Weights of a small transformer language model: width 576, a variant of Muon for these matrices.
Each number is 500 + 50 x the weight over the matrix's rms, rounded and kept within 0 to 999. Layers, rows and columns count from 0. Numbers have three digits each.

# gate: layer 4 MLP gate, 1920x576, rms 0.104, rows 1759-1825, columns 384-447
# up: layer 4 MLP up, 1920x576, rms 0.111, rows 1759-1825, columns 384-447
# down: layer 4 MLP down (transposed), 1920x576, rms 0.106, rows 1759-1824, columns 384-447
gate1759:508537534470495600408485554492450493501546569588527474394486435497400514576527414524630492560617546461473420500540497490555451472500507420480573535521537506502448479513500520491491499481485484
up1759:487500418452457478522499545482510474554473515537499535400505571411516544497451491475486462467475482480503545511577417457551486454524510445470487443507489524455435486443491413466495475516495448
down1759:440446414472552526535482449571527498500482589531401524474549558441534419449444466470564467444534550396442455433520482543544580501501504519475483611442511507496530469476482432614522555601550486
gate1760:580473481510556352499481522476588457584480603574458448552485541564457569565459466517451456401543440472408502451458463511547454406522436516398529547512528474406501470470531512590482548577519504
up1760:553531579530562407512607425368457570438513433495455505457468494447499532445540475488530426483524598526538509481460460471519491539412465553395528455557525509520441581542558513500533496470573504
down1760:532534554467567426544551454491553537565533505448463503442495484521504471586560562514583481580558503434495430514456557461470473494508548541476499501511504443451451499473444435395533447585413515
gate1761:465537491485478551570483506508553544455506463520516472516495504422481564441487521459567516510431494528448507490509493447508533551462494579504411518487459466443467501493527556479485466512547479
up1761:529526505536466531451477561571514549626521607496469587471488592542479398521449538623550431417433542505524516458544605419542433531494417380543502410519522536497405459607422562473431438521534465
down1761:616505591495484543504452523528458522488591487484520583559434458472409427508441458575495463524573518497528525466539453413489563495485468580514532528454559457405482516428513425547527392539516551
gate1762:493450494491469525559554524437480581567453433568536511530512543493475502513409525503525418518443533485422583442481460564591472516526546477475404439484537407472555477508505469505517515478556420
up1762:561545497517562455534513572476526558435577570564567552482452481508556423553519496484545469420511505489530496494562582543552545458561528525488570517564445468526508467486460554534522518467482461
down1762:524468490500510501456535488608579435489474486572502517479560440568426469445492490445492541498525511602564437452527473545409465569511508452538461435511455454646504445479504463518517457608509618
gate1763:458444516585553482518479514471549489483545560407546541542504524486448510438532521461510466438537519423444537532545482500542492527527500461471415447476448410559478529496491568531470488513502378
up1763:477526478534524550508498589458399415478488466591608514529592494494464509417460511425611498535444568537455443532504532509549472536551458426400433454430448543538421540496515504490489469487468467
down1763:519466482526466483499459541452473492512504511514535517438470558430443548534566635602469575548589519481515534422505490531509438480572561503467511483477439504616454528471461458463563473478560508
gate1764:543414504588488570425377344446538538482593459565551465482556516458454581479554485490520518485452528499490629517506485430468529512421442516484506485487525468489419534489550443510480510584549490
up1764:551480336593522525424527537476561462435475526490504504494546519514549489517484528491552427463424436479483435592544530542339578463541507560491520483510457631498544490506497492525460428486488455
down1764:454448627513476524493462583531577432401473621568489496558639536527451489563467581494440420451552531581539496500626507561523555551511448492506491508533595457507391463506468353478487480501560502
gate1765:477436441420427532556529512502532454496483476555497463546390536545521507535500422627458536472494507539572568437577502565521565524437478430551506512507511457493582549410424555520443479599494530
up1765:565431554555481516472457471542485425451503501498536549550449450566408505522418551553525577528489489556545466459558528461590504491524484514532546492474437561438552498544544476517625535518531475
down1765:561535499363439561422536499546507494431394467488492576489483458548442504505420570447493494494508535593537584509547465447564504477536510526507562510541511501493449479490568462494496495523488561
gate1766:412433552467473520477518464575548482468536472485458478491445394468446505446420423552504542506599534540511504525416493482496477444479579550467418495441523490493478538486445445576502594553509557
up1766:439511485431480396540528583389433511480543475513475520498440481496508481513570460523520434532539405411530404489507562441520380506569478511465511498524458552563451491610488446457557504452490421
down1766:638506489504481514458541480417543497367528556577517437516542465375401488488524515463590519485548450448578473449563539439506487462531570541467484464451463591474590462573539447470497448460569529
gate1767:516512537452468493568503557510375439434572494512508461523466455425550560550432448517506544443509565435446450512489604474510388466413458405517488475579473538434492411577489561487506501515455505
up1767:528549580510518467495489546488533532524471549535484408457546488528601586502399508550526582450484445520398549536447488495510512497504491479422557522525459547521483453490490548485518435539456546
down1767:444488445517486467459497438476536489483545513464571505449535543565451505480480480457472433449577484511584505467512456536506521519478500540522576521459438437535509561485524437519406546461433500
gate1768:439535585452528460422471548456442486495580531484491552572548429561456446507515522473520587445479516449454528484455508505441466459498553559476508563592534572442491554498543488533368546453501498
up1768:408474528504474488481442598394497513459467489514551460552461474453480560591497499561497466536516479479491471538524556573479509454539477525530525511569530477434584515487552514511414338543501492
down1768:524578414552444487531536536506485491475541507494446545480481567552429500470528450457497448531559467451557473461489435527577442520549550451553534461445469539545457480500467406495471474477451531
gate1769:454611526495551508459517523556538408490478499482453454586548519427438593543399510457543491552593417419483526503518556532406442441541468478414517475576505469540539528538494484519477488509538483
up1769:483505506463432516572489431543418349504561487491511478498449569542515492430575583562545474553487525475527548524402496551401513503472522572525422507565545524555471488435434423392481485593453491
down1769:449374463476523487598493476487513413466467514466462436574563460470413525496580574427543534549565546519484588610516515501506554484606498465533546486489553418422535459508563565605540466526593447
gate1770:461478551586567478524530558433544532438511509601439511556483455500423539480541483507474520494462453415420586523503522436447476562511477456534542590533489441492490479518524519517512499458500498
up1770:549546560504575474513448511526458519441534508500530502487473512431431466464483460475497521445465461546486513551488565497508588440466487472567499556522558377536493496515442533506560488505593547
down1770:495506547489528484499516492485431547562475471501489515520457494532499550493389497485467513504477532522454461537397481495415525509524417459508498436508625502486477471539446430446493555548480544
gate1771:539528528490557426432532526484495446509444520503488540434463515512512542474475556451524481471490480515468489472461561540505542454513513560556511505444452542527488516531446505488466492429533450
up1771:449452523473455481433484538480522467441478505427422517452504439523463486516476438528450539563576494516461484529611496461479595483536507485464493490466502418501466540533421496575509463512560637
down1771:476555455584479491461442470484571552464499444539398542501460465510476572481501573526536473491549582529533494447520507510545459454434509565541499520537495505539512513405528503514514528467457507
gate1772:579582465506560474423561537549510428499548535510511396412659446502490594627486505447505485535483421530628432529403427500431546538480398649489524495502498448561531506561605498453538440573476501
up1772:469543568533427573455415504499512499547511515482481528468468474458590507473518473534440499500508506483436543419513519458434528466473622415494552533394490532610477479465414513507509483555548403
down1772:621476516488431549452531581490421535499494478522410417500443502498501453521533401474480534538539541565416578508573561598386573610422462537434481526502575505523424420488465505524535520516571443
gate1773:517480551463543523474429533524457508533489567592455542531475466620563388421437456492555500617499476522470487463422480504601524473523536568446379443570561548497468438433528504495510521531336530
up1773:465552441554475510527537522410420561549543500480587502511575570536525514497427487537600493559565470473419517558459411480508449536510458418501535582483616555424438530512520442515443546456499430
down1773:495589404552416527528535515488499533656413444532524436515454510495471558446462467606468447496410528442521568606466513496556447453548462477490441467492511512408571494523473455596508505522540487
gate1774:482504427587501519601407423553544504455604544426541517442509565512456463547573588410543533527573249479430478531478513528488470464540467480563448498568411437458444464526587563436443472556579431
up1774:588504491419544551577551551466470462499470447562450537525548481535506592439501511530459539380592542497495545565483498598552570590475507572497478500570534469503513484517486385493476633379431531
down1774:486566545531456542524533549468448526543529466496550520578560594534395486557430585579492502500530514559485435556500504465493513401557628500461629426505462381523495446515493429537473525398464606
gate1775:446534483606537430477420454471495439505509512515387535494537532421577452513491487559488523467569459457449450473458579519514505517525571485467488535585463578474510478532500538514471485456519472
up1775:585538502489427502542462489535606513450631505486523492469429556496454513522575450430494526616492492428523446417432473497571516431492507463439489435476530460511522602498447463486460426509461550
down1775:416553477494424569506460515510524508377389448557615446447493581517477479560480500495541439473576452491535490443545499379492554557503437509499492547554417459472534524457470550501450471574468569
gate1776:492451588413437417490465496449558515465577569503530580475516493501417525558503517578433460475511384509470531448569451477384452475575477483437474555448517469498443525439506566546556526488490546
up1776:546503591365471478484466600468462538477508455539487591553539454461473556480533533582490586491491388551510522514534394510488481547498550531464515486430470442516493494497489619522464491413535541
down1776:500547503488538492517455528473417500494446530580512606597561479475492480519540480549444443518525493630437530530525464415411465541478407469427438474440421494475470496466559481473521524578462502
gate1777:498513570537549472399503436538476454473474529500515678561472491523501413477443579524586478399453505536511407502589438475331495501525489447533498554474509539506489378505540447584510537470413565
up1777:443414431545381523457559474408374478537401496443496531435498537463463517562491429569426586633491499598503556553442538445493627456570552517488602552503507446422500481450479491563574585454438494
down1777:502613427480500539485465432422522454513526584477574478493481510357497485457519483360587422523410518547456536402647532477397568489553434521529546474572444385599450465481474549458546404578489450
gate1778:402480529390557552433493545518495483489529414586461457504469473450528427492461431475580547485559435474599412420503513547499451519455513514491365552516549544491520482585528470495541536522486513
up1778:549598437549478485465462509479537545582485561462509509549455473639497445372462512460465512517457467510483478564559323547442528448505455437507524553482501534554527526503480517556571496476474549
down1778:559594526517599579572451552458557455445502531544453616510527469522503506473459591473474582544481524537510475508568603511517503490518501585486585465432495572510558535459533529533519567480490415
gate1779:491581551504508476473527435413427434550521530485468430486426504503439479476434509596435516504570460554548492495420487519463495487499510533523507474520564474529518491423585489545447436483526393
up1779:522488559427530484463525553434506463528531530537554420528535455489442532524516494445490569532492524540555479432470532512574535544493438616452456459512476577457546474511508514484512493437458480
down1779:449476598500491475505454425541557502526475524443543483415427555447485434514481397509447424539517578524458455456457409577506585495422497409564504570512455478465478481548543513521544463523565450
gate1780:458443466375412433549435520408542490519555584461595498551581474480507489531491470466554456507470473471460535471507481490485400536535543541524530460594503519465502544483449544478464553501539489
up1780:396570528488517418456605476451459494533482388471484471574433431554514554535542417458467522478496542435579554443437500578639578414476474429570499530515547535481505542411510547473478482551542518
down1780:443516476392483498448522489507413546576504513387461433561559507491550558481409429468527538617460572523567408499431551557520480504449419555382415466497511593514400446450502441490501486405526506
gate1781:511462473497559546517551539437521541476512493483518489475523504431484518441502527571530514569458489505461498473510498420522507548530557407518523525518482442453499555543537461496522496476578539
up1781:486443537439530420471506532416496484534471557563520519507479613417500470520507512443510423479512572529441481539450491534470566413492503543595478519512531462510526512516479488533479564501551509
down1781:523438488554503448494572678475492542512398545471540483532488478459485556523482458491521523486439495478481490568491551499484515516470454470525472492525572379492559487517514435515557608499528467
gate1782:509499568542552453589574545478461456528425538500562432508421465502486465472476467542522531509515495570519382497513422559547513520562523430529431595546507483542508423488432480566441562542560497
up1782:487624477464541470508491510509550605454483498451439550506481534543461541431577468495453459509421558437474518534494509459501478540457575565468446538470505520500559571544517488411479496520546527
down1782:462540489545531447522453443449474536530523447545427506441547594517442567498524458505502523460417470557449515456503524451515506494531524493604518472423566503535568453457474451594485496536563502
gate1783:534548493487477572497510418530383527587608579496517500466440477574473479579466473575600482564563482470540544521536534578536467566538520480449477544586551557559518489449458494511437471409441483
up1783:525528483514556507525490454435521469429537492467533486516483490402492444413460479486546523446442495504467448440474600466508499624485437485532549496467446479478480512508454521426391459504503494
down1783:495463486492549569422494502560531515487562528493556471536536583489506458383544469468454436555486569579549540481457468532412424653454577470442521447513466532494550491464372508558522498427499487
gate1784:556594510456451463494542413397432434422511470470584557461465540518537474540554555406463461507490453471557450613414513443448519463413487396433544408534468427512461521511520484473523491494522581
up1784:496593467511422561503616549540466505481535546458520451507555530512505498461561476424514441442562615471503356503522549659407412485413559365462559561523503526540539590575516443452469480411419467
down1784:517491559521480584495489418537556539503422459526587436462483403440473570480479447454475450401468513499448419590435578507534444499517476477567535407425428470561462535421552435431488516558467483
gate1785:483468551505459530529586584559447532528402512531543574469444387516476582549518502496433536527542519536542565478530508446438450495424461474522531544504465461416505488526472504432541504518479504
up1785:444534566608459546446517616477397466516454418578448498454396461519530488599492532429417392530437431425518494591607453417527492572559520520420550505566550433491499461521418393393513491419448503
down1785:454508517491652502554540410492552497507545557489519545502540473517499555545484547463439546555505541554486564454425477467535466513435532417470537408524423512488529441403508530458521449402399558
gate1786:429437540443451507455536381501555490412478445526503470525439570485434420510533519522437528497436506513440556550478449592452479463576493456493551547493460439475484549482502519420497532541576519
up1786:492573482469459441469466495448542486455543526438474466482581517498598422445509499562450484389527495486515546525466474454509445474436482593530588515524581395534460471528536463523554423508516595
down1786:563446430517485488549529505456545564524557511513556442501508467407479436433481549552504430539459470430539479530465549506469449509500392477453467494488506496481428584516502509522578438377505572
gate1787:565417434530482484577456503515507441476552530450522468517597439538469500438467489507437511493470512614539523508495496449486432404510472408568439496551475533478431577506541474500484489496541543
up1787:480457541470486421535527452500452491571581593539531553473440490524468487474523518498490371461564495461494525476584528423492472509480582483455630537495484507493512498483517453489513569445464441
down1787:579431517511526555538450527411473509501493562482543431472466424529478509453485513544452500540522518535413567473479548512598471395480585454464533527467564509463549612529484474502572559427575625
gate1788:512502427434449501514519587397509472410599619545579489537558444394609435447463526531455464540512479511483497470576470512423521540499500413439494462509470470560414552474541548457584488518436503
up1788:495478496496461474445544531462539591569447499434502496477466485522476581452550516511485439481486502568429485464504490479496555518607482555535547511409442591484588465590535539539442455542510510
down1788:497518477468464583607630430500537466521456471590448450482483532474485442480524515455394445497475447678538521478445465590524587488484519469481427451463499573455449556496531523508522432487508498
gate1789:446467533487495478482464519444509532533479508591544555472538419547464393484537496469396509463495569458434517562471422479498574488447459400493536475440468599454498411529491506460537478511512438
up1789:584494520508449544452537611440418483472516530488529582524453472467444497472492519545496546511513590498416489562487515442511475440474499506458442451636479531485546499532595591469435445542506510
down1789:548492465476539509550460462466496498464572488473451357537547494487539456556413516525419519523547442580483545490494445512475513533500495464514457602546495439467546544537545546414487537464497434
gate1790:512456605479430526527536557544500519563458486532555492456434470559501438545470511477536388488515484451464468503499506492425506497570516432464456568418510461464476476507554649580577485536454567
up1790:559561479446522488563520423487442444481498456495471547497516479385492487517486491478529521444595458584515569555457555520565574491424594527484535501514417527531453509550490527527502536515399528
down1790:545506483493595473497463536414471463466550416524533459533524485348514435545444459498535550416493515530466534531515549472555503557435485567476489511520389660461465445515532480551490506523450524
gate1791:472478527524468464524416460466477431471565471517473512479507598572453431549467343425535608574505462465460366578575535464491466572500599459434496546540526483535459482510548394452515524549541414
up1791:514542532494466548486462462493495505423571495470472519487483567551475522591464530507473604548542457513516547644599514504584432514549614486513479509481524527366506454483518512480394448543528496
down1791:549504502504461532498531450552543547608547519422392468649483489590409383552400548457518516493478484468494459590417521585606567512546580590496506471473503423482659578422512457442395497623453462
gate1792:535441407562498581525527407518542461476558478502548432452531445517479568441474410474475571534518489500393516458607499448458579512501530510397453508498553457446471448422479618504589453425401530
up1792:462508547544422511425418598449408535509521435553475502453489556472560496460431408491430529527527473469449604526496529470414517479508443428516497532429601473456502546592542534505494510530582500
down1792:488495491519530505520475574509483425465499472558503474472460470516532522478529504502469486568557482522506435512481482546497531524480436525487495519508541457515615559476463467538577560543470438
gate1793:451538454466458573471549497535444405457453498507537412459573475441504420517540432447485451516559358531552493427543413454418426510520445481492489527558610547474591568430535548377546502560499495
up1793:544390442399406459380400438555550487519566477451465533494517586548569527508460524494576512494466507517491399489481557521451486470506478547487465547599517457499409478448450534510423436524439494
down1793:442416444477502470463535479564448487451615443488553509476534448546517491481511554513542500439478433530506469572552410500466510584399451586478545499544508527526434577437452485477522358494547567
gate1794:597404495573615498467509465492522471554544501494574573528464509502509479419497503485450564580542480530450546485488510598366480419502574573423472447523431518502499528511610509454509437609475475
up1794:466522454471458493497506481504615598513548520513438432460518592390468506507484485420561523470451458456419540433567444468531561458558445471530429617492460466541507426426494554480478474511547544
down1794:553501490545429553550540486420478507557408525500516502559469434484443527436580465529555471493538533477488590396405368442533531435508491525434497530555471481474471517520374440492582580492535556
gate1795:490500530533519447536478455358514496557468414468529572384438478471513426478493509543674497543417501452540512480532591518488543437453434464480519560476468550514431561539493525487516473481506423
up1795:449439537393582500482449460589479493560545495453457452529482582445472545447478464505530414530513537426467464534457568505541514571448406479427381573502509498523491451527466534463534367485592459
down1795:422474433473519527495499509500457458564610495525545482487602453608469490401422431517499542476551568496518583514505499565523518485443404406539580511485540465593510405489516427454451555503377487
gate1796:505496495479484520474531527388464390486543478520519494559674517555435515469511543516499466546586592587405343481421524540541587486429598495405562603479584550573478568538457485521438468524487489
up1796:568479453536516549520470516529520630506559554520503554414544522497487450473493525511481509440560469501521529495508375437506479520513481430407499455487497494437484465566466448559430563501553471
down1796:517505565514500526462526572444353423417473480569576514556523564517543494537571512529574579426550448504523549510491490440495446492528489449440462485591500422399446525506575517491553508554548602
gate1797:576462520460466512512393574444557460433461463493441438478541476467468561488520427426523520552499570536416479499440479525418531431388420481529507512549484467446506536585462508421448413557426405
up1797:518519448517531502563395449433447474489493526456391454530510518480528561437514473514486489443500533438459562509481512536425468405515523513486589447555482511442568603516469502489537445500490438
down1797:514527489593501545553502465554525591528511577427421543523571514495581494505474552454431401471482379560517482549616520498416417487532529574469515498514421536598579550393444492533473508506463490
gate1798:455500534535630575528474486556499406441405526534543538483484466494426513563525481444512445582577442499502499485487579524444575563458480516479478490524530484481558462431487553477515463517481492
up1798:542519467511443476444455558459466538403560564506530609540536441552531449532482465502453583504552515537491584474514462515551535497460510477559527530419495370536504553407561502481473442470458484
down1798:543492443475481565453526537430479561584531541496536483516591545593548491473459493547510524511513497499493537430488391521451511487477480581504468584427554540483509512507542479507476503520516521
gate1799:502514508549462514531476453566484511505497490483468525547549497533516549516509473539468511452511410519616517525526529475538442434547539584520537503493469492499554472515501487531528536490499416
up1799:609523441465441544508549424624526430500618548497439538488528456491525508545475499626479464464585461475532431571474511473482522528455531545515542520524448568547487529433526478459562556536433432
down1799:536530556575462423502553554526503547533478557484523532506518543432492437543561653505371563502463478452416500483525518457497514491489537479528557568467439425547457493501478532511452479516505464
gate1800:446540550429504538456526564458490435569412441556496497413419473533458584504441524493422588418434516547477492468457506466547507490483680482475494547490476519491503527458508436523386520495566506
up1800:465538451469507548558629531517513453489482585511487374479485486491470443550499573553442534385401533466521398506484531508503543542497524463543372481549448549563444522512490574519460468541518533
down1800:598504582430519465484555511451463457570507549603523448487413420502524570551421481468443418399479476437585480578415422498515392486492444446410524519474415528500489479538528477474535443499536539
gate1801:563523557513449599379516560434628462511471442469550493562492487418421410606543477508535515443459422484496472545531483503482506493541502533548489567320587482587473439530459430566404625477495526
up1801:548490491459582588530492482441421382528543380403444491562517462396446539555587598431492489462359456515514566571329542447574535526488484482602455499438562518351409443550466533684417591565407454
down1801:660486534400423627506477552447542442585485445456462531499589440477438477536581563531537446518573337519519377467577533417429484491465596443566521527585455459456494509447455587553460569451483535
gate1802:501482571583483536506489442468423427463495476490521606503428456494444451546496625539518490461558490487441517556484456503493552513472543525571502529467592522513534533521507472499533504467521494
up1802:511568481455527553421530492522482600523505454412605515478517536561467418586531523500447396426489447432547428485496507517477585528480531451450482544367533517459504474513582416485513369460515488
down1802:477489582470635475456533485402573471561483536467515505544526419394437388609437557518419497530558465465439470478502482550451442513509540499421505479524516480464493380504481440437559547572415444
gate1803:529441492445506457528409471470352508502563644470503468482447525432510508470487576365511495539513518488492487560557554526537592542426511536513506481456484484542501450518475478520485473525445493
up1803:567483618540458442476465541452508624499561487485531526497491512537548419543554551544482560573496579515503493541458471460529410451497393519495522479471430471459469550554449594580518411523482509
down1803:512433518582471509503441439481530633551506432371504517471486511524442491548416553542426515430408464547494588507487487508505554580543468501428539535521496515451554594509455548567455387424499483
gate1804:489548468470418492576466547423566589512452442483454502500505478487508455552487508465469472514485479331558541460515538544484466537554439512511539641542444583564504555439493499508444462508428558
up1804:480436454496519469513461549449531556510515558405486441508445558498622518512548495436462478516441533446410476464518443581547483497503494449530537430398502507409526448545483554498531569459483471
down1804:468550455572586530421491520490493501486524520442428494525437494448474494509544426462523533492539477573522471430520473495441451476368521472565547578461547497551485522473438384523552557452475466
gate1805:511461570436485540486458511511562483506517524471569411513506509544582560463544478508499523561524520469477442573507522486440450537467496552541497508451546399510503470522380560463527482594536495
up1805:524414575483590504437429415476506440556465456401415538544482582442541527420450519467474414564438484485521554516433504501460554494460472527470408491472577485451549452535542512510483527437456504
down1805:559518413544454409441499452390520473484440429572422404534602542511484518507458494454505496489552439560609462529533573568523426530590547433462651522513505467481453485472480476407495471385431494
gate1806:516520521469500454487485541468513411590446527542466398544520481501454506486508567466394362537509476503436432442458484515551541525481526521498511487615528545461465419614530440525506487507530452
up1806:430473462462532460509499518519437356521487581479526592464412541490563480451425479481470479517496400458465469445513525515638547471491544524555572427485456503525473486546527407496456517549525455
down1806:470486527537544536454475502525457527493555434445532531496536585468446472511461490544486479507526498503509550505529534519458552448480507498509502478468454536514471533469482473452527456453467464
gate1807:537502537428474467558433504527486467438459553534457463544517606631649539482502462456575507469498500451452515446521507501465427620409587500438496446482512480441444574606589574522536522527512432
up1807:553523431515481480434581441545520512503508489517495540495493561448441491508529499595423595414455560436497545544421617519495545519495449487536398415471518445476525398426496487542478440496423530
down1807:502608564484531445443374482489550564475492568471498482510414503434509496563503472462388532398521428441495426540505508516593484430528357566446484472509561606553517520504428517553502462477485530
gate1808:462534503540557502490460399647504523438525502456572518541461661528428502535444534525609408551599450544510417582443454514462563548540586654415449540594323410509490466611409532560481497484575526
up1808:419547493432493428503479567506504449529519497427478496469473456415566526500455443533482482457594559538526521506462465475432621502494459516546478414442583517467470435474580532496528471587494497
down1808:477495519538514517577421449489515469497529530464541509491514463471424452511487508506441534513513518594508438464464486503496534501574608487466508491522555439506597459443376488491495496558547493
gate1809:518466512528482531446497481383534382506490501521557505509495538571499500434470480489474503541576529459469463512440446580571643448431425482363451536490526451381519503557472594459519417558512585
up1809:513473542523504427496470482602428493447549509549545508533511540498487491478546610578517425538525555536621581446509480431515488592469493540601491510560534556564570444492492441602479471483467546
down1809:423492504355501535528540442534439443494443493524473463545523530618524447457465563528466521601582450555434491469475555462485478560498456498450514439455610440441611439523499440582525603488541546
gate1810:589541448515517373515512463469406491437446546538512435477521524416519463462486492547551444550529539397542511396455505513512505587490509415457507555516558512467552543496464503493520472504463528
up1810:588496482501510545556493468590546438615432501463488581541428532475499549529505569546516434534538470499445517486495459446465493515518474613488544540503528468460539546462547447475499480580459519
down1810:515507503485513454457485505578477442466634488538408452506413550531399479479456499490502611528520454494516565495416477534468500531506514515501520510482525554516505522438503526559551451431489365
gate1811:480536585449520522521429516500491516639536566509568453605478581570500471477585474500478462565458469492494463522516502548479488558449486450423508580516526446571442468495562494443551520413506469
up1811:506511512615519461555556473456483413567446468522395474421396515413567551558487540490461476427587505455488507487499439577506501450549451445465531516507519594462483486499431417461451495518599487
down1811:524522525477482563586567488463449511519381491474341497528495511393474455576461507413478528519456535509570575520393446559441554482601491537450541496453525445461550504518442540429451536289497432
gate1812:529499500568515524489611461453495443401563476432540475526517442502482467569470503609504560596536508522437584538461529445518464514456557489466557447484482577565465533479576479484502508448604488
up1812:513526502466528458492425385529430480549551414472417514446532507453528426508492514592507452538499534480569485486520407496355465555534563409511493464445545464476524493511451460615378422379493469
down1812:473492571521539483533468498458486481458478463545574530500481462477540468483449559491446471536498531465467451553415488562376545527524455517587535544538430548484617572549441563462496442484523461
gate1813:463422465413534522488435511531521588552408522545498430505503408478556552581492449480433512485470422603501408540562417415519463501539474519525530577467507453467378493498462486593646460553534492
up1813:537546495525530610473480480536394418524501588592569482497429506492400474452474484467414507481465423474440530544488547570597547514472420584503498515380413529493502465532542576488481425508482450
down1813:512474496506525567513498515520464503482499545606566449540422536577470491479483573477471445468469451561444459584489462505569500522466489571537473491484507513456539511461524545466602481411471529
gate1814:451417525519514482512534453439523553512405429549539491394559523500577436470441438614440522453490524501505526450410438417620492481545539543454526501471476493542494426603469509507482527473473486
up1814:511561457402507512531501547499527490528472521576419494486527454497470468473538560453516520473464531503503490532507620575461506619389470488498446510538530540484579467511526568504399507472497458
down1814:500522437560518455448418492515478455549528485514469491472533491541392495545555568490584503504481513464530534518500537496542551447433443495486380458477477493458464533480455523463457534484440533
gate1815:514483523381508418542477489527452616495466427520584573474529550513503511475506518509558483421450509468533508428545499501512550447506516507534525485472549456492470461462508390406506468459577526
up1815:589472482511468488423545493487506542621580384407542509453493466518409429493574442526620554556537500467387490507490466526521517421493463482581551525502591467478492498508584472490413553463406509
down1815:528403536490437429456515472472521554445546455524430475500495498501498570544495539531485550517487435461479512446528444530580518404491561509480510460568516558546457501542578529430474365471516561
gate1816:486510529491512423412462491402524508459577660500441553544488401534504476448514536547490466529482404605512426511392509457474552544617542546532482428519627509564425471507476547481515596562506441
up1816:461496469510525542441484431414536609602437470560512432586484499600540392575548410545531514476584498433452563407502415503514561470432553479473619416607459534511542540478464479473521394443508491
down1816:437512523520527493483501561500440525476372508558482555474519440619449432448484504567432583470585523593490577594421415472559463518497488546509608562553459471528460500543518414481609491434451406
gate1817:549493494586481512477547503457492475507588482486543499502477522561482445528507427506504483512541567546413485468523459502542432573483523553446528405478443492485495454524595522485507496509494477
up1817:479621478535511459442470446440436507544503522414524366511489508535487470402501481475519461472485532526451487400454438523570471524540613504524551417513565493588455574521440584457452478589500489
down1817:531441520371488474480432456525547541447403408564485519451474543567423537544489458557533547547490398455437488442521461608528565526430456516463453470410475472426538441437518574439480454500489555
gate1818:548469546538507523504520641525450523542515589517510563537588511523515438582451568542495569506499375488473476407459500564517477569527477482436457460473527464459518495436429587580499500461590545
up1818:462484520517471492487510515501517473514507477485492589477469442521411493407495568465570445480496475370457470537518539501543506559458440533496490500514417541519582489440486529411621500460481442
down1818:515548443520564463566477489517493485504455516415447513444482479572460616451547597474472481539527558602599540450490568515427513551472421471549568519577465523506547423516568500433508530468486483
gate1819:602476517467497601564454393488395476482506505435563504495420409450449523553521395489578562488487578509483462494540467524473545533514518550506480477458453464480472495560493481469516547410483565
up1819:433542515436477430456452545469535559605488599559560470535508553516526484504485514495496418498481368476540552525472514443371496487485437513444550528535545489445534543468509479508551587614407473
down1819:399453582440453430599568542493454522606432522611509566462496526464487496511498580464547467463445431442547587470482514532576581454556597327597513532461609455480433430470569533580482530464584467
gate1820:463491585572578498526473562516511482545499497529509523495566596523543552461462421509484498477512491460440417558509516606532510560426486423451451566558485415588606552463487394471453561594529427
up1820:479587526470519498524441487479481523503459537528515516467487490533521529520457479558470482454566467520623495508496508543484558419443389520618529618540474470420476485559510505476513592434489522
down1820:568543476476491516447446445584541510521467444508485479444464492531548520361571542557469464683498456523480491468464564508494423566527543557544409539438428537527539544565499496430585456488468534
gate1821:543489505554543493509471432561492484526473515374498540567470452527515506489565393450526483554495511572515496421502408467606496537519474565414406484550614501421511526535565548553520512483494412
up1821:490498467546568565414556545480429465457579571415515498596478463640510522578478549451438526490452475445520497530516461497575494482530499517602457492507486511388568535474546407470497545529557520
down1821:594566536477618508448500553510486485494487475440567386446501451478450489472502566546458533569522548572484535451444452573506506455533499577458505450407571508554501426482574375503552494428607463
gate1822:471499400506548549527496449496471589554440527546649521483498503504512323456520531524438533481514460451497506492455508382559518511492556498487493479477572453412580517577415558550526468480529442
up1822:509491512684538462423511499466412430409591490478409464514573568520534476538468465466526448505576498459562489438428567499452513471527522521515510568491454593541502536515509535485529453564386459
down1822:463539456460581402507414557481571517473466453527464545468509536536434534465565521528468574429563479447437440514438450516449492525499585421522511557539482430511461479558490446509510534529418564
gate1823:479558455425481446528502560451538428529502509474512454444452510507551513574498485614482504483481532515443469451489536475507473527573556528580418455547627530393482463550511510449505535459577536
up1823:489518500499437485487529419503476456472493499486458566505428512479509487487491450422438607485491427550462476564496481529408658520409547477561471463576429564472421530574504506544458465530477497
down1823:522430517501457634450477465460454490541486535576562570586496408483552528524455512483437611492531549446462581484497465579533445489553441548466383546475515470515540498596461538543497494511445547
gate1824:385518501475568529502549594504525483467581545458569453462397507466444552442617567584410412452545424502356517411599512492530493437471519414511404406551496502480538465518564556504563571484522475
up1824:520468542516464505511460486521419559500507562559464501524506568490425495502447630523508433468455520441544540422408471536553490489519470533565472453494525464519540551484583463532600537439435592
down1824:443503470533548482466547400482357460432531487557498446524451487511644440522527456355484564463455585478501506539557427563507474504468474534536442515488443415590486404475474571534502449455464531
gate1825:472493529465489559441500400552564526508438498559557497486449437570462503507428649548466453592429489529473490462620405475482531466589461480425535490500448470452476432482530609473489513600497461
up1825:581486520498487505489462462571552555401423513456548541510505515542537522640532496469595454513510498521441500531494450514485491471414431545544616579510507545521470536480460457466460456566462471